Weights of a small transformer language model.
Size: 8 layers, 8 heads of 64 (1 for keys and values), MLP 1024 SwiGLU, vocabulary 19325.
Architecture: RMSNorm before each block, rotary positions.
Each number is 128 + 24 x the weight over its row's rms, rounded and kept within 0 to 255. Layers, rows and columns count from 0. The size above them is the row's rms in percent of the matrix's.

# layer 2 MLP up, 1024x512, rms 0.109, rows 574-640, columns 352-383
size [ 87 102 108 100  92  90 100 100  93  87 100  99 101 111  98 101 101  99  96  99  95 107 104 103  96  92 100 115  97  89 104 101  96 101  97  97  98  99  96  97  96 113  90 122  98 111 101 108 104  90  94  99  82 111  93 102 107  97 107  95  91  96 101  99  98 116 105]
[[114 151 106 119 127 151 142 125 134 127 130 118 176 146 155 168 112 102 136 121 179 123 110 124 149 128 116 136 171 135 114 131]
 [138 102  96 130 117 103 119 103  95 121  68 146 119 128 164 136 147 146 108 111 167  95 113 106 115 134 178 138 101 114 101 129]
 [153 166 139 156 161 136 140 157 119 148  90 133 136 113 123 118 130 100  90 144 120  85 132 158  74 111 108 134 146 119 144 125]
 [106 129 108 141 151 119 110  74 158 101 110 117  66 157 157 172 127 131  89 153 157 138 160 138 122 108 110 167 157 134 114 112]
 [137  99  61  81 142 138 130 118 134 131 147 151 136 137 152 124 163 142 148 134 157 148 140 109 110 144 105 110 129 102 147 132]
 [134 145 131 113  98 128 127 154 134 157 140 106 163  91 134 115  81 122 152 143 150 139 123 115  99 123 140 168 126 159  99 117]
 [130 138 165 130 195 105 148 115 134 121 115 126 126  83  86 140 121 122 142 122 163 139 113 138 133 103 114 123 117 113 102 129]
 [ 99 110 115  91 132 119 125  88 141 148 134 130 146 109  83 160  86 140 113 145  99 105 103  92 152 141  98  85  60 125 119 116]
 [135 136 107 152 158 143 151 157 161 129 122 158 112 144 181 118  78 188 157 125 113 113 120 127  83 110 130 150  88 155 142 181]
 [131 125 134 101 104 145 175 133 108 136 150 140 125 196  84 107  62  73 160 147 131 143 112 118 144 129 123 119 104 155 136  90]
 [122 138  91 122 148 137  88 103 103 135 153 123 137 145  96 136 108 122 121 124 122 157  93 142  97 128 149 122  95 124 120 136]
 [102 122 128 103 129 151 128 102 173 173 108 151 138 124 112 188 155 136 146 141 173 132 139 125  70 104 116 128 157 134 167 113]
 [125 164 114 119 145 123 143 107 156 107 152 166 130 101 111 167 147 104 132 136 108 119 122 169 154 166 143  85  96 123 162 154]
 [119 117  93 114 126 123 139 124  65 152  92 125 106 143 179 120 167 147 112 127 120 153 127 144 154 136 118 120 111 123 103 135]
 [111 119 153 146 140 121 148 117 173 142 122 133 117 134 121 161 129 106 152 139 167 165  98 133 114 114 139 113 139 121 130 115]
 [106  86 166 145 130 126 179 116 116 134 126 107 127 131 120 119 145 130 135 124 146 121 140 151 125 128 125  76 149 111 151  96]
 [137 106 141 150 123  83 168 149  98 142  92 153 152 129 144 133 115 158 121 126 142 133 131 126 145 145 140  97 151  91 123  91]
 [104 115 136 126 145  95 173 133 121 128 111 135  90 128 105 141 144 117 143 161 139  86 137 156 119 105 111 129 152 123 147 145]
 [126 132 121 160 122 114 157 129 156 105 141 131 157 138 114 133 118 127 110 131  83  97 108  96 141 139 143 179 190 146 127  98]
 [165 146 106 134 128 161 111 147  99 131 122  90 127 142 188  83  78 113 108 110  94 165  78 105 116 124 145 160 141 120 112  99]
 [136 172 139 117 145 127 111 119 130 175  99 128 141 107  86 155 165 113 140 103 150 131 100 127 130 151 131 151 122 146 146 126]
 [155 164 140 112 126 115  62 107 132 118 139 183 132 106 125 142 119 125 134 144 112 107 142  93 110 110 134 113 136 146 119 100]
 [130 145 108 146 125 124  87 153 133 111 153 115 137 100 142 121 121 151 101 142 122 126 136 154 110 151 106 121 121 115 101  99]
 [119 132 148 146 153 139 124 122 154 124 112 137 121 137 124 108 137 130 155  58 125  69 130 105 155 140 114 176 136 134 153 139]
 [140 149 122 157 128 131 119 134 157 110 164 136 125  54 114  56 133  85 139 137 143 130 163 100 177 129 119 125  94 122 107 104]
 [174 172 115  95  65 134 148 115 192 121  89 102 135 116  67 136 178 111 140 130 111 147 138 147 104 162 125 133 130 116 159 146]
 [ 78 101 115 123 177 162 138 140 183 143 109 127  73 115 165 112 118 118  88 157 120 114 148 160 143 123 150  87 158  78 142 143]
 [125 141  98 102 128  98 120 107 140 142 137 126 185 171 151 115 107 152 114 111 158 153 178 143 109 131 112 143 115 151  95 152]
 [181 141 155 105 126 150 132 138 143 121 123 151 152  88 153  99 113 127 132 146 111 144 150  78 126 124 167 122 122 100 179 164]
 [151 142 107  87 130 126 142  95 127 139 132  91 137 152 109 161 119 130 146 140 107 139 143 174 142 138 100 105 119 129 153 147]
 [116 106 135  97 100 149 146 144 126 106  94 123  91 153 143 128 104 134 123 116 170 143 149 112 138 123 100  88 116 156  86 118]
 [179  95  89  99 156 128 102  63  93 143 166 127 115  86 139 115 139 146 122 106 129  88 138 138 125 124 119 127 113 159 110 150]
 [114 120 131 129  97 154 126 115 142 113 119 127 103 129 158 135 120 145 119 148 132 130 125 143 149 131 139 111 106 131  98 151]
 [163 114 118 142  89 102 128 141  96 101 156 125  67 136 116 162 142 111 149 121 128 132 146 102 112 144 118  94 131 139 134 125]
 [163  74 110 176  93 137 121 102 127 116 104 132 152 116  97 123 135 168 116 138 139 104 129 116 105 141 148 148 117 179  67 133]
 [ 68  96 148 137  98 167 156  90 157  96 121 110 133 169 123 122 140 135 121  87  98 158 137 136 128 124  96 126 128 123 149 137]
 [ 75 119 121 120 129 117  99 113 150 128 106 153 107 126 120 119 149  92 112 142 135 109 109 140 153 105 122 170 149 134 157 105]
 [138 150 141 116 116 143 128 139 120  92 152 176  91 140 134  77 117 153  88 106 106 122 147  76 136  89  85 132 113 124  99 139]
 [143 112 112 146  87 194  99 139  91 139 160 150 143  93 127 122 102 129 140 130 168  94 169 158 161 131 120 179 174 144 176 126]
 [137 139 122 126  98 115 107 134 137 170 113  91 167 132 111 103 162 150 131 128  70 145 112 167 124 148  87 131 140 157 178 152]
 [128  83 126 149 125 119 148 106 164  90 114 150 142 131 117 172 125 149 175  97 121 151 111 129 143 137 103 101 121  71 101  91]
 [134 111 130 132 108 137 124  96 145 176 140 110 169 111 157 134 162  89 124 140 115 151 115 172 129 120 132 118 167  84 148  95]
 [112 119 116  92 121 109 121 105 139 105 147 112 161 141 120 129 162 143 122 134  88 114 138 111 150 106 121 174  98 174 114 141]
 [119 139 120 101 113 109 129 148  64 122 119 131 110  82  86 128 105 160 106 134  93 148 137 111  92 118  97 144  98 132 103 144]
 [ 87 146 177 141 131 104 104 121 110 149  98 107  98 128 104 135 147 118 170 145  85 132 108 136 124 149 156 116 133 133 143 142]
 [124 105 137 149 128 111 139 120 155 100 181 153 116 131  91 120 119 103 114 128 107 163 147 155 138  59 173 140 145  87 167 197]
 [118 174  98 116 126 132 204 121 136 142 151 108 125  92 152 141 154 155 154 161 149 151  96 157 162 108 142 168 131 132 150  98]
 [124 140 110 119 175 138  80 190 126 142 119  99 169 138  80 143 123 140 132 126 110 147 131 139 162 168  93  99 137 146 161 153]
 [114 117 125 187 109 127 111 152 165  95 135 122  48  91 146 153 115 111 127 142 116 129  88 108 157 106 135 162 157 156 113 109]
 [139 105 115 104  82 126 149 126 136 117 121 121 157 156 135 126  87 111 120 160  77 120 122 152 142 185 161 111 130 114 151 131]
 [117 115 154 138 126 118 108 134 125 104 130 109 169 145 111 110 144 134  96  94 161 127 121  80 128  96 167 132 143 146 134 147]
 [128 166 152 136 176  86 162  89 123 148 101 101  85 101 178  99 153 160 135 126 156 111 112 153  98 132 130 125 140 143 116 135]
 [139 101 132 129 105 137 126  94 126 109 119 134 126 140 149 185 112  94 113 135 124 121 126 135 179 152 118  98 148 104  93 125]
 [ 81 139  96  89 101 143 141  88 109 145 151 142 128 141 154 109 125 120 118 178 116  61 114 140 147 136 103 122 118 133 126 147]
 [158 164 185 112 104  91 148 124 146 152 154 115 130 122 130 100 134 134 133 159 164  82 141 111 104 149  91 115 172 119 136 117]
 [ 88 110 104 108  93 128 124  85 141 118  96 141 153 132 123 131 133 108 118 181  99 117 128 137 139 122 109 124 133 164 162  79]
 [ 82 116 168 132 122 118 129 160 111 128 131 112 136 120 127 113 171 115 149 126 106 118 145 142  94 129 101 132  83 125 117 149]
 [ 83 143 110 113 156 129 153  95 108  92 103 112 126  85 108 151 159 102 144 158 148 120  95 125 129 114 125 124 132 108 116 158]
 [113 144 148 145 126 122 108 160 156  83 159 114 115  82 140 146 124 101 121 144 150 150 135 125 142  93 128 144 163 151 184 148]
 [141 132 105  97 146 121 125 136 133 155 135 140  69 177 110 144 133 132 159 123 124 136 121  93 126 105 115 100  92 142 148 153]
 [112 124 153 118 111 119  99 139  88 157 118 168 135 100 121 102 154 119  89 109  77 107 158 141 137 119 144 148  99 147 143 115]
 [133 153 119 111 130 128 128 100 174 190 104 108  96 147 115 135 126 116 126 134 158 166 134 125  76 124 165 149 172 129  86 105]
 [149  99 108 108 121 154 109 170 170 131 105 121 161  81 153 155 129 119  90 111 141 110 118 143 115 144 143 157 129 118 166 131]
 [136 111 157 172 106 107 119 139 115 156 164 136 135 161 155 136 132 118 128  98 108 103 145 124 115 147 151 140  94 139 151 119]
 [130 133 130 121 159 110  60 118  83  97 143 127 127 173 113 127 102 113  91 128  63 136 139  91 150 110 115 109 111 127 121 121]
 [121  78  87 129 136 110 104  69 106 129 128 170 119 192 110 138 126 145 132 156  78 118 174 112 141 118 114 132 117 135 128 126]
 [137  93 141 193 129 118 121 138  93 138  92 149 152 137 117 128 116 158 141 124 103 105 156 129 130 101 142 119 117 109 129  99]]
# layer 2 MLP down (transposed), 1024x512, rms 0.102, rows 574-640, columns 352-383
size [ 94 101 104 102  92  97  99 105 101  93 102 101  97 104 106  98  96  95  99  98  99 107  98 102 104 103 101 107  97 100 101 105  95  99 101  96 101 105  94  94  94 110  98 119  96 107  96 100 100  92  99 104  90  99  94 104 101 100  97  98 102  97 104 102  98 110 103]
[[ 93 105 115 106 136 125 164 115 160 161  85 150 147 110 178 149 120 129 136  80 130  83 164 156 115 133 111 110 147 125 112 127]
 [139 130 136  90 143  98 122 141 141 102 132 133  97 116  77 121 145 122 116  77 158 115  90 166 107  94 131 101 149 145  96 133]
 [115 119 128 129 127  97 119  70 121  87 130  84 119 119 148 135 116 114 126 105 133 130 175 128 117 120 140  95 136  79 163 143]
 [152 123 180 130  92 111 167  93 163 123 120 100 154 126 131 151 129 126  73 150 132 157 142 119 138 149 124 127 170 112  88 138]
 [143 133 112 151 118 159 127 109  93 115 152 129 128 174 132 169 128 103  99 139 140 114 116  94 160 128 152 101 143 115 120 105]
 [ 74 127 146 144 139 103 116 125 146 152 123 136 130 130 133  49 138  96 176 160 158 143 147 139 134 123 127 149  81 113 138 144]
 [152 146 112 130 151 106 112 100 147 105 133 192 133 130 183 141 138 155 156 104 161 156 139 159 122 153 106  96  94 124 137 146]
 [160 140 179  64 124 112 130 132 140  77 103 114  93 114  79 132 136 138 112 119 134 118 131 150 139 167 118 171 155  92 151 110]
 [115 114 146 101  81 148 114 134 187 106 135 159 157 130  98 120 151 145 132  97 103 127 114 129 104 137 134 153 118 183 119 142]
 [134  80 133 102  98 158 135 103 126  90 137  87 174 148 135 144 113 149 164 151 119 129  73 124 117 170 136 134 165 127 119 149]
 [109  97  95 139 171 139 155  82  77  83 155 171 159 148 138  84  94 129 117 112 120 145 110 149 141 140 113 107 105 123 122 142]
 [106 109 141 113 162 150 126 137 116 154 132 143 138  83  82 109 112 131  95  93 125 116 175 126 154 166 117 115  95  91 148 136]
 [125 153 125 139 148 108 170 161 166 173 168 106 138 140 173 101 102 110 106  85 137 113 142 170 128 185 134 125 109 111 168 146]
 [176 170 149 131 114 181 112  79  99  92  83 134 116  60 105 113 128 133 114 122 132 134 117  99 132 119 115 144 127 137 103 155]
 [141 104 147 112 182 121 114 140 106 176 129 130 131  92  84 124 129  97  95 167 141 107 122 113  95 134 160 123 125 145 146 178]
 [105  89 120 107 112 165 187 167 147 117 122 101 116 120 120  90 139 142 103 126 114  68  90 128 131 131 130 155 160 141  84 129]
 [134 108 111 116 123 140 135 134 176 113  88 148 109 125 150 181 111 141 144 122 125 102  98 126 158 133 157 135 127 143 150 158]
 [ 96 105  69  83 120 138 123 125 110 122  96 136 109 103 119 127 110 149 161 170 117 105 134 101 131 103  79  85 123 169 124 127]
 [160 163 163 132 152 130 134 155 172  94 164 107  97 134 131 133 124 158 105 160 109 112 114 157 147 143 107 132 147 131 118  85]
 [135 105  96 120 130 159 122 156 120 165  90 122  94 122 135 116 158 118  93 143  91 179  86 104 119 137 186 150 158 163 122  80]
 [161 140 127 119 159 142 148 150 136 111 148 123 146 114  93 111  94 158 116 120 123  90 130 153  76 132 103 140  79 185 148 159]
 [108 132 122  87 121 170  95 119 117 126  88 118 107 124 145 142 106 109 133 174 118 143 130 194 157 137 111 160  72 117 135 140]
 [118 143 103 102 145 121 113 150 139 147 161 120 139  79 130 121 163 156 115 146 132 114 108 103 127 106 102 169 100 136 166 121]
 [151 120 104 171  88 138 121 152 186 138 123 142  73 150 132 107  96 126 122 101 135 147 167 168 160 120 137 148 111 150 154 144]
 [117 121 118 139 150 169 114  95 154 101  86 128 128  97 132 148 125 121  94 121 146 170 127 113 140 166 136 119 134 133 135 130]
 [167 142  94 145  96 106  99 155  90 159 105 139 183 156 143 133 147 117 144 156 173 120 127 149 123 177 121  88 177 145 147 122]
 [ 84  94 102 130 123 141 120  70  97 117 116 133 126 141 149 116  93  85 129 136 167 117 148 117 132 105 103 145 143 132 151 145]
 [126 168 140 115 146 119 148 129  94 120 112 155 121 124 104 161 104 113 113 100 106  98 129 176 103 112 120 127 122  83 126 149]
 [157 108 127 126 155 135 146 162 111 122 120 157 140 138 123 133 105 134 169 150 132 131 139  99 142 129 115 141  96 100 140 127]
 [108 121 146 125 132 145 141 110 110 139 131 187 159 113  96 135 114 120 136  99  83 143  99  81  85 176 169 101 174 134 111 129]
 [137 133 144 166 128 102 140 136 131 110 156 132 111 125 136 156 138  96 119 116 136 112  94 114  77  99  73 108  99  83 131 125]
 [152 106  93 125 137  90 145 100 128 156 134 117 122 135 126 124 111 116 148 158 132  97 146 141 122 103 119 111 125 160 150 151]
 [ 86 146 125 124 115 121 166 115 114 168 130 152 110 132 113 152 120 125  96 158 119 115  94 116 112  79 134 196 140 176 120 155]
 [138  96 130 146 191 134 126 124 151 105 148 117 148 150 110  92 124  98  98 128 123 143 124 153 156 174 110  82 120 114 136 104]
 [ 83  93  86  99 136  99 140 114 119 118 123 148 154 126 136 109 129 110 149 141 178  98 105 106  99 110  98 114 145 165 143 144]
 [ 97 131 144 126 149 136 165 104 135 147 170 121  87 136 161 136 103 163 104 129  94 114  73 121 145 140 110 139 116 151 113 153]
 [113 159 122 140 153  83 134 113 122  85 135 124 125 125 166 142 146 189  88  76 124 153 146 107 140 123  99 167 154  82 113 150]
 [128 127 117 126 128 124 119 139 126  91 135  96 124 124 172 125 110 107  99 146 114  83 192  93 133 125 117 116 163 114 112 125]
 [129 131 132 123 141 108 162 126 145 136 161 133 139 128 125 110  94 111 120 105 175 100 145 142 131 161 159 151 104 176 160 135]
 [114 144 108  83 117  80 140 166 134 129 124 151 143 119 175 122 141 145 100  96 139  90 149 133 106 104  89 141 124 106 142 162]
 [118 130 132 118 128 112  96  79 157 134 148 101 120 141 141 123 139 131  94 110 133  89 136 123  81  88 157 102 145 133 176 110]
 [131 144  78 129 111 152 139 102 138 114 124 105 153 140 162 130 114 188 105  94 158 106 145 154 129 108 141 169 120 105  96 126]
 [158 125  97 119 137 130 106  95 149  97 150  83 177 111 144 133 132 146 104 144 148 107 148 129 114  99 125 139 120 115  99 143]
 [107 142 154  69 114 114 106 114 112 119  99 118 114 137 129 128 126 118 108 133 123 116 127 143 108 131 157 130 113  97 132  77]
 [107 141 132 169 143 107  94  96 126 164 116  73 118  94 111 129 115  95 145 106 152 110  99 123 114 147  80 182 111 156 183 117]
 [164 120 121 132 154 149 144 114 117 147  79  78 124 100 104  93 148 158 119  84 115 136 112 119 161 167 107  89 139 105  91 124]
 [142 132 133 133 117 107 119 121 127 124 153 110 162 136 132 122 119 114 134 102 113 105 142 159 107 107 116 125 138 121 113 112]
 [153 127 139 158 129 152 164 138 151 108 103 113 120 154 130 132 122 100  81 149 144 122 156 130 132 146 158 135 117 166  55  92]
 [179 133 139 136 131 149 159 130 128 169 135  89 184 138 101 124 147 156 115 134 143 157 131 135 122 137 114 121 154 125 106 123]
 [129 134 173  95  94 112  90 136 178 158 113 101 144 122 126 138 102 152 153 112 120 126 106 102 138 103 136 124 163 119 165 152]
 [136 119 132 158 112 108 117  76 135  92 140 132 122 116  93 101 154 110 136 175 100  85 141 135  81  88 132 118 144 167 163 164]
 [125 135 123 119 140 121 160 170 123 180 106 167 161 128 133  83 129 132 133 151 140 122 133 155 117 105 164 125 104 124 140 140]
 [137 125 108 151 117 120 137 121 144 127 129 120 150 110 137 153 120 138 170 161 145 164 128 121 119 127 142 153 123 117 137 116]
 [123 121 120 124  77 125 127 127 101 138 179 104 140 144 145 114 125 133 112 140 120 136 126 138 138 116 163 140 157 149 154 127]
 [157 113 142 153 144  94 150 115 145 151  71 157 152 140 152  99 127 163 151 169 142  98 106 132 110 107 188 159 123 157  89 118]
 [132 172 103 139  88 103 121 159 120 116 115 121 137 123 118 111 140 124 100 158 145 147 140 121 208 124 133  79  79 127 134 113]
 [108 133 107  91 105 146 163 111 117 196  80  96 129 122  98 123  67 165  95  98 129  93 150 180 148 130 111 173 131 190 105 134]
 [104 101 132 101 152 116 181 138 113  98 151 174 119  99 160 146 114  93 181 152 159 119 129 133 146 134 110 116 137 102 100  98]
 [134 144 125  65 104 103 142 124 149 146 140 101  70 158 101 126 158 130 131  88 132 155 119 164  96 131  89  76 138 121 110 130]
 [141 131 150  85 129 108 117  84 161 135 118 165 111 142 127 134 113 125  90 155 127 108 126  99 128 126 117 124 114 148 128 155]
 [106 111 172 124 170 146 166 131 116 119 112 150 121 131 136 132 164 142 113 154 136 170 147 134 149  71 135 145 136 116 152 159]
 [119 153 128 134 127 146 182 104 162 189 122 125  95 131  73 135 132 138 154 134 140  88 107 170 117  94 105 134 142  77 156 120]
 [166 160  92 156 120 124 131 152 134  68 143 163 139 115 152 119 159 127 130 100 153 136 159 133 138 121 147 101 147 137 144 141]
 [105 124 125 125 155 120  84 137 122 151 145 129 132  97 124 146 125 151  97 110 133 134 120 165 105 129 135 197 136 131 124 165]
 [126  87 151 122 125 162 141 133  95 148 123 114 167  91 148  91 126 110  98 161 102 124 113  96 132 115 168 141 143  77 112 185]
 [186 129 131 121 148 127 124 189 149 124 158 119 122 110 125 101 115 118  98 109 153 103 114 115 124 142 132  89 122 154 182 160]
 [133 150 184 143 117 131  98 115 119 159 150 128 113 130 118 132 162 141 142 108 161 128 137 111 145 160 114 127 142 113 132 143]]
# layer 2 MLP gate, 1024x512, rms 0.111, rows 575-640, columns 352-383
size [107 104  99  99  93 104 106  95  83 105 104  96 100  96  98  99  93  97  99  98 106  99 102 103 108 101  96  99 105 105 111  96  99 104  91 101 103  93  95  90 105 101 113  93 110 100 102 104  88  94 101  93 110  97 100 102  96  98  97  93 102 102  95  93 127  99]
[[ 98  97 163 101 114 143 151 131 103 146 133 164 124 115 151 116 140 145 138 121 117 145 163 110 135 139  89  88 138 110 106 156]
 [137  69 110  86 133 108 137 132 177 132 187 133 106 130 147 117 111 118 119 121 145 162 113 142 142 119 100 131 131 136  97 118]
 [ 83 162 149 138 113 106 135 135 132  90 143  92 117 148  96 129 127 120 112 150  90 155 129 165 128 109 141 172 113  65 163  90]
 [128 164 144 111 107 145 156 181 182 129 148 134 106 127 191 149 121 128 140 127  86 125 127 188  89 109 118 140  82 137  98 117]
 [105 123 115 151 136 137  64 162 124 121 128 127  82 146 133  87 134 115 173 153 129 141 158 135 178 115 142 126 122 131 103 139]
 [118 143 127 117 136 169  67 118 119 126 106 103 116 137 109 145 126 130 130 148 115 122 139 145 136 104 164 113 125 101 186 125]
 [109 116 125 134  99 116 155 143 105 117  92 120 130 157 179 153 117  86 149 138 201 126 139 142 147  97 132 136 144 102 154 123]
 [103 101 149 158 160  91 149 160 107 175 120 129 123 142 120  75 111 149 142 126 109 127 120 113 112 127 144 155 162 114  92 135]
 [ 99 117 137 146 135 131 118 122 125 146 133 121 144  88 157 143 152 163 109 122 154 118 171 124 100 144 125 176 167 159 127 131]
 [195  82 130 119 113 111 134 142 137 134 124 140 141 147 120 121 169 108 128 125 144  90 118 115 136 153 116 107 195 128 133  76]
 [ 73 163 122 109 102 113 148 141 139 155 104 144 159 137 149 128 101 132 140 120 188 132 114 125 120 144  68 157 145 158 125 135]
 [157 135 126  90 142 145 157 148 114 136  73 118 144 111 153 116  92 181 101 163 141 129 116 105 162 106 149 104 122  97 114 136]
 [156 148 116 164 147 152 167 134 104 134 140 145 129 133  73 133 178 140 144 157 142 138 124 112  82  49 101 147 151 145 131 114]
 [122 144  75 110 157 123 125 139 131 152 155 146 150 150 120 142 150 136 110 135 100 152 153 112 150 131 107 116  74 121 113 121]
 [148 151 160 121 116 119 106 130 118 106 146 155 118 129 138 135 117  86 127 114 105 158 146 122 124 160 116 163 132 129 132 164]
 [108 113 162 127 126 124 112 125 166 119 133  99  83 128 112 142 124 143 135 140 146 123 135 132 129 148 144 156 120 187 120 124]
 [105 118 119 134 113 118 121 153 178 132 142 125 132 132  84 136  97 116 188 119 116 135 149 145 152 151 146 112 145 121 108 128]
 [126 149 132 137 134 143 118 123 113 117 116 102 123 172 124 170 158 190 117  99 120 157 160 112 114 119 135 134 142 116 143 125]
 [105 127 162 139 129 160 100 151 140 129 138 130  81 157 126 129 104 134 129 163 123 130 133  91 136 109 154 158 155 134 117 121]
 [102 157 100  96 142 129 130 142 130 120 117 128 134 133 146  68 145 147 110 136  99  87 123 125 121 117 176 144 135 107 128 159]
 [161 131 129 138 122 106 150 127 164 126  97 143 136 140 115 140 142 145 138  69 134  93 150 132 119 111 127 115 209 106 122 118]
 [174 103  94 125 126 135 140 144 171 119 142 153 108 123 155 121 107 155  69 149  97 193 158 104 116 115 119 129 145 144 140 156]
 [147 123 100 125 114 126  98 117 141 159 143 141 148 137  70 147 144 115 115 133 131 135 146 124 109 129 133 155 113 120 148 145]
 [ 96 157 149  98 130  97 156 110 175 122 125 140 166 141 123 134 117 110 116 117  87 106 118 134 155 150  94 148 111 146 156 147]
 [137 147 127 145 107  87 155 161  95  80 128 102 189 139 105 164 120 168 167 117 157 148 113  92 100 124 132 152 137 102 167 103]
 [145 109 161 148  89 100 129 115 121 148 105 115 152 113 128 159 154 116 145 140 122 138 143 134 103 124 124 135 162 147 116 132]
 [108  87 139  86 153 136 135 137 153 128  98 112 119 134 139 178 111  81 106 169 106 111 109 140 134 173 100 110 103 118 137 135]
 [141 164 146 108 104 166 142  88  93 141 145 133 147 132 113 142 114 119 178 114 129 135 123 136 112 152 127 111 100 139  80 110]
 [122 138 142 130  87 150 157 104 108  99 138 115 109  99 120 163 134 160 166 115 101 124  89 133 141 129 130 107 171 153 126 124]
 [158 107 103  96 143 150 142 178 157 134 131 102 132 152 123 138 169 117 136  85 157 164 133 186 113 139 108 157 158 125  68 101]
 [124 126 158 118 110 148 125 165 180 131  98 113 101 145 120 129 147 114 137 136 146 138 144 142 148 171  98 163 134 150  99  78]
 [114 124 114 120 132 173 125 153 121 124 123 131 112 136 148 125 113 114 156 122  98 119 117 120  88 131 133 141 131 157 115 155]
 [113 107  84 194 131 109 105  99 110 117 134 111 111 139 118 136 139 150 155 201 127 127 152 126 148 170 122 105 129 123 140 131]
 [133 140 135 124  94 111 106 116 171 149 153 147 114 117 139 116 133 147 142 158 168  96 148 138 104 112 154 130 120  93 144 154]
 [176 125 150 108 126 166  95 110 104 173 108 116 113  99 104 135 166 113 114 177 139  98 128 195 116 135 126 126 130 105  80 129]
 [149 136 120 124 107 144 171 167 116 166 126 133 147 145 190 122 140 147 140 111 141 177 132 123 129 159 112 133 141 150 139  93]
 [154 126 127  98 130 144 123 108 140 115 140 114 123 138 160 118 140 131  81 170  94  76 118  87  74 138 143 137 138 124 125 132]
 [ 97  95 149 136 101 116 109 163 132  86 118 137 135 145 142 112 118 119  96 152 145 123 123 121 114 171 107 121 118 124 140  75]
 [179 128 164 134 118  96 182 134 160 137 137 143 139 100 106 170 138 187 149 101 121  96  96 127 161 110 131 112 113 151 153 113]
 [123 127  91 116  86 125 146 120 119 115 151 125  99 133 121 138 126 132 100 141  48  93 126 140 171 108  93 181 127 149 141 107]
 [107 143 165 111 174 147 137 128 137 179  91 176 153 171 130 115 100 138 141 133 124 122 100  73 146 116 127  95 134 119 141 111]
 [ 93  95 145 122  97 139 117 111 143 165 127 105 121 111  88 154 124 125 157 111 106 152 167 100 115 112 147 142 182 108 123 103]
 [121 101 133 126 110 152 153 107 130 153 140 132 122 134 154 153 136 158 132 100  99  74 134 151 143 163 138  92 113 108 161 108]
 [134 101 125 133 153 149 153 110 104 141 152 102  99 146 132 107 151 116 124 103 157 139 130 135 167 176 119 123 121 141 151 129]
 [128 102 164 112 125 144 128 121  77 112 150 101 120 137  80 117 118 118 113 118 128 130 128 107 159 102 124 123 167  99 144  88]
 [117 117 156  96 145 168 138 100 119 143 134 126  71 117 114 148  65 106 102 150 106 116  96 144 112 123 137 120 138 104 143 158]
 [ 98 135 128  85 120  67  97 107 153 159 139 112 100 130 115 197 130 170 133 135 123 111 106 102 134 114 113 125  93 143 121 146]
 [124 163 165 126 128 131 120 140 120 124 127 103 158 113 151 142 119 107 124 155 104 106 115 127 117 134 106 144 181 177 135 123]
 [112 139 109 136 137 101 129  96 128  98  99 137 147 183 134 119 179  85 139 135 144 132 151 114 105 115 130 131 144  80 100 154]
 [131 158 146 127 154 135 114 137 108 122 140 162 157 139 135 144 124 115 149 149 156  77  91 139 141 110 136  90 126 114 156 117]
 [141  96  92  88 104 133 164 118 136 137 176 156 135 123 120 120 133 118 168 134 116 106 114 109 151 167 119 150 138 134 112  80]
 [139 110 168 132 118 107 129 104 171  82 117 137 113 111 149 153 117  93  90 154 153 107 144 138 183 105 109 110 103 122 119 173]
 [116 152 167 117 130 105  97 125 120 103 113 113 114 135 141 139 131 157 137 116 102 186 189 167 169  64 128  97 122 135 144 101]
 [137 104 118 162 104 163  81 127 154 117 127 121  92  71 126 122 131 144 118 149 156 148 137 129 123 152 139 109 149 157 113 118]
 [ 83 150 127 149 125 163 145 131 164 111 144  71  98 134 121 112  86 143  80 130 117 144 150 153 171 133  73 126 140 120 115 112]
 [146  91 141 128 161 139 168 108  86 172 164 135 147 114 151 127 123 145 156  82 101 107 118  93 133 120 140 113  98 131 137 123]
 [148 128 140 120 130  96 147 156 133 119 128 161 141 105 126 123 119 128 155  89 138 106 120 144  96  92 117 114 118 131 130 108]
 [107  96 104 121 161 133 167 161 125 123 177 135 148 184  99 113 145 153 145 153 130 146 131 106 170 117 111 117 123 117 152 125]
 [174 132 179 137 142 103  90 115 134 157  76 159 101  98 102 139 129 162 107 187 112  83 150 130 126 118 135  91 148 130  69 163]
 [160 101 102 176 141 150  98 133 146 141 135 127 104 130  72 110  57 157 156 130 135  79 134 139 137 174  94 136 136 139 118 142]
 [161 135 154 141  82 125 126 131  88 144 102 146 110 183  96 139 174  99 132 107 160 128 125 146 121 149 128 134 140 129 114 138]
 [ 89 126 140 130 147 111 141 107 137 129 103 121 121 117 115 153 144 131 163 174 123 115  98 172 166  93 115  93 170 162  80 149]
 [114 153 125 103 118 143 147 136 114 109  94 178 116 117 147 109 160 144 113 121 155 143 125 142 120 107 126 149 164  99 136 109]
 [169 116 171 127 115 132 101 102 133 134 120 121 120 112 153  88 125 144  96 148 108 116 130 126 110  85 133 154 126 164 130 158]
 [124 110 129 127 134  78 116  82 144 113  93 160 125 102 168 148 138 148 157 128  94 129 113 136 161 107 167 151 109 129 108 150]
 [109 143 134  96 140 139 129 166 124 112 120 115  91 137 124 145 116 118 134  92 168 117 137 135  99 132 153 118 139 123 142 116]]